Part of a small language model's weights: width 192, MLP 768 quick GELU.
Each number is 500 + 50 x the weight over its row's rms, rounded and kept within 0 to 999. Layers, rows and columns count from 0. Numbers have three digits each. The size before them is the row's rms in percent of the matrix's.

# down: layer 21 MLP down (transposed), 768x192, rms 0.178, rows 573-586, columns 96-191
# up: layer 21 MLP up, 768x192, rms 0.108, rows 574-587, columns 96-191
down573 097:420440532553488473432367450516491650583452470472546496620485580483560501518466490515557419495444523527546485477598490491555567459453540468423416521603467534569472549509507490480464479452534475448603464551592539505572460535502485472556472531449519506453499445538477526511567447589482410483
up574 102:605524449500515476489486513451497552505498423524411553525504497526581608524582556573512408535546509546424522509534469515550538410473577537471430546398516477599558489500551452454448542581511489580457545570510475509551505587606464529370528405570481417551455503448544454417506475505521482444
down574 105:435511480456533489399528519512450485485378515526539511520497475491495465480511403513532474458496427514411463400494469553485529557556513515504509451477513492613549479486424467514532497534375517456510558419480518488446490477511579464523461539567467511526531540474457452562478402495478462588
up575 096:516513478493533412536514472447593439487428537512503480500493488512460451518487518450541485472543495497480545494487565533510513528461453490530473418482556569506553523517533586535482483540485542356501494522509571457380535530364556466452558539549473547519492512529525657583504575386511559505
down575 094:466412514401484481542435482413460424521522481520536533401489508425494513444486399546615514485514456460385501552447489515456527441566526483475529598477446505511554478539553407399466455565540584508519517449566524499486405439501461489541390505535475543498436504523622486422549505548494556461
up576 099:474551575473504531452428537495520566406520480475470489498649476451459504466429504575529560469485503484531560549542622557472520500581462457518424505485535444604470560515537513439534558508481569528531397549494482541550488556539410533408477514521513421462483538545494559488533556512455415461
down576 104:554439569508502479526518423457495562461488446582475514471558546518476514404522390515488462514514479480467488533520507504534532454442448516562497517543546511535461549544559525407538467436557508449482544451493464586540479476522546559430627486454452590471615483503426516474423499513612539572
up577 102:513513540449491406473441485358464484395522478582449450517431488500563533650502405458581471620544544470459483515495559494534474471523450479492454554514455505474572445455480532553561550462581490512493442516462513447532443515489501487454536532470452489382450515486462432475559564448589492429
down577 101:560528529566511523410563484548427551479478449529471531541485500494578489438399436415469466451394488555489450395449475404492510470414528579539468441559500592468520449486462486541473492494573472534473487543534475506505481458515437500487523589510551475496419498503519465503543425517616486468
up578 103:576495462481526536498575461555597487484508474456476514469441493528477611517509496558557526507399480641507472487460553440449479532480486458499583496597501490583525508478444593513470447467635470497502435500440548418567483464612526492454577481500501499508424523482516526675478507469504571513
down578 106:544462428503517400492476478515532562491517489543520490444456510517648532524450567414399411446461563571510473492528470621418479485499466547458632549521500539480550537545505506510572512437525599507490534489613506511548554539566516488428473471473475486445525530532442462483607548592493552484
up579 100:496488435528485468551508560463470516491446583505505439507598538484388491552506493420488472591466580537544607578553496486542432511494492470596476587503551488490575395453487437430506509389462518471480519495534504507515573448513537394505442507505479514472495537484585415590537465392435486444
down579 101:560488563463394549522564523484511527497450474418476428528387451528492492599546480433492481454525450521486579526600563488439463511505527533461478451521530455560487486487501478478425590496499463523498502484533472486498475462571416491448472450505506358466502630447550536453449459673612519494
up580 100:459437421538480536402472429441559527483633414497413446557451486511524468553479461386560517623602551577494419508443580537500486512465393467490537509434557463549439457505587569520494448543467410468518494481546526484478439455477542444421505527483535563492483585565485561349546505581546500491
down580 105:365513568461487554539469533462539527516478535538469460453512438542481462524500438453552608473452417462513534532505491448548483440538494499451417492523513446588519518512548434524449547448605556527563504607461574411486551542504553486595521529396545471422421521526444518492500541502465491473
up581 096:536449490503507465479400428522435479513497542471549503476418536444531459515477476513492455545501458413429471529490528490493516519612530503530464573462485555509481408464568584474575534455469444498510535504472515475447523505618438539437507423432460574506582499617556577475505499519585468443
down581 092:566512577485494535485505429540499478488477488525522548404583474543427566552551431481485453492422511523532535476465419427492510542482444550477489401532453453545505325472523472530500512494545553415499448539525493521509434479413591442554571517609416507504533491476611512486527503471517570564
up582 102:511510545470602503494454522433439412500495459544544423501496394550572456464484497571457457392599502465540510525524551394444437519530520447387558462522492583504535463468494470573564567498505494449446511525434499439433405436506470505457558454499473461541466566445509536522496580510504507490
down582 104:482632495502517452496484493471480474548505494492507531522577535560390526534501465533451557473511459497484534545423537521434523589473504445585611564466500500466476575516485493490516515480503534415450513516569644510473471494439482625413451449495577543388481524532499551517504464534535523469
up583 104:448521433526562525436459470464549540500502470414496525539494451516520531501490483626522467414495509463514519462588389498589548534550508573516546487529562537464458501484489595459469511485415514645529534455541572419492513518543457510498515420552486582474540458431541456471553437521616457485
down583 101:647570398494537438439556544511550501468491518484527470441440447514512485504520541457436543506488469514443570434524538461574541433503409489421529467489438556532433460470577535469495596430520513504534435560533457578496573537475500490512437433430595501486506458590459493453587477504481601463
up584 098:599451533480570514467574457508510497425465557529458489502491523474611529516439506515485466466531431501479540620442509528549445538524456479572500482497522537432488463528451519486461529561413467450401546470569481532481450555507536575527500419493518452495538497560436567547568550548499549458
down584 099:592557485415520577512509464467599456477426487558519395532534490435544551553529539488601513513527478419528426458530493380425471474456536459480462514479490451542484497486529525433500490510497501519573512507541498539491453400444600392485549564536532528441529459498455496426439528492534534579
up585 101:452546593490593438458476521543482530528494510480531597487512501471462591506465534569512496476460519493567528502489462380605464531496456531451463555466531510547610591509438602553550399478406512584426566464485480483606548457425521549482419450379609491471477532474460541500440604512459471431
down585 109:488551440484438486535454500601482510542556499542468551562527564509481455534442599516531502560495441632451493571497452529418534605521524555541493435455464487525513486344503520443469545486503439461482531544534384461380483463517437507504534519518441463510587526539547466524513471477443477501
up586 100:505420513545479485560527476459479477536517506496449563602548470352520502474548461464456536486570415525529534573535618485437566504525515524526460431549572451516494472448492523562484547569502527512561483493571485541472434567560449368512411415511384576465351457519484562492521564542513488466
down586 099:394473522541393473459452526553518444540505527410460668691521594601432502562468525487441520424464445515406483404507404437475467492498596573540498548496465443505390463460542506536549552502470385439413535416497500528468430500522462476445482441511503540496477486537486513458458510586521431562
up587 101:484508503541497552485470517528448540636537427473421546467536507566519470462471540541495401569463540494492444492456501463568513526587358503582532419450509527451476570475554472475553430537502412547546531482448619472481507528512462431492463546432567518588485457506523465580481571508486521556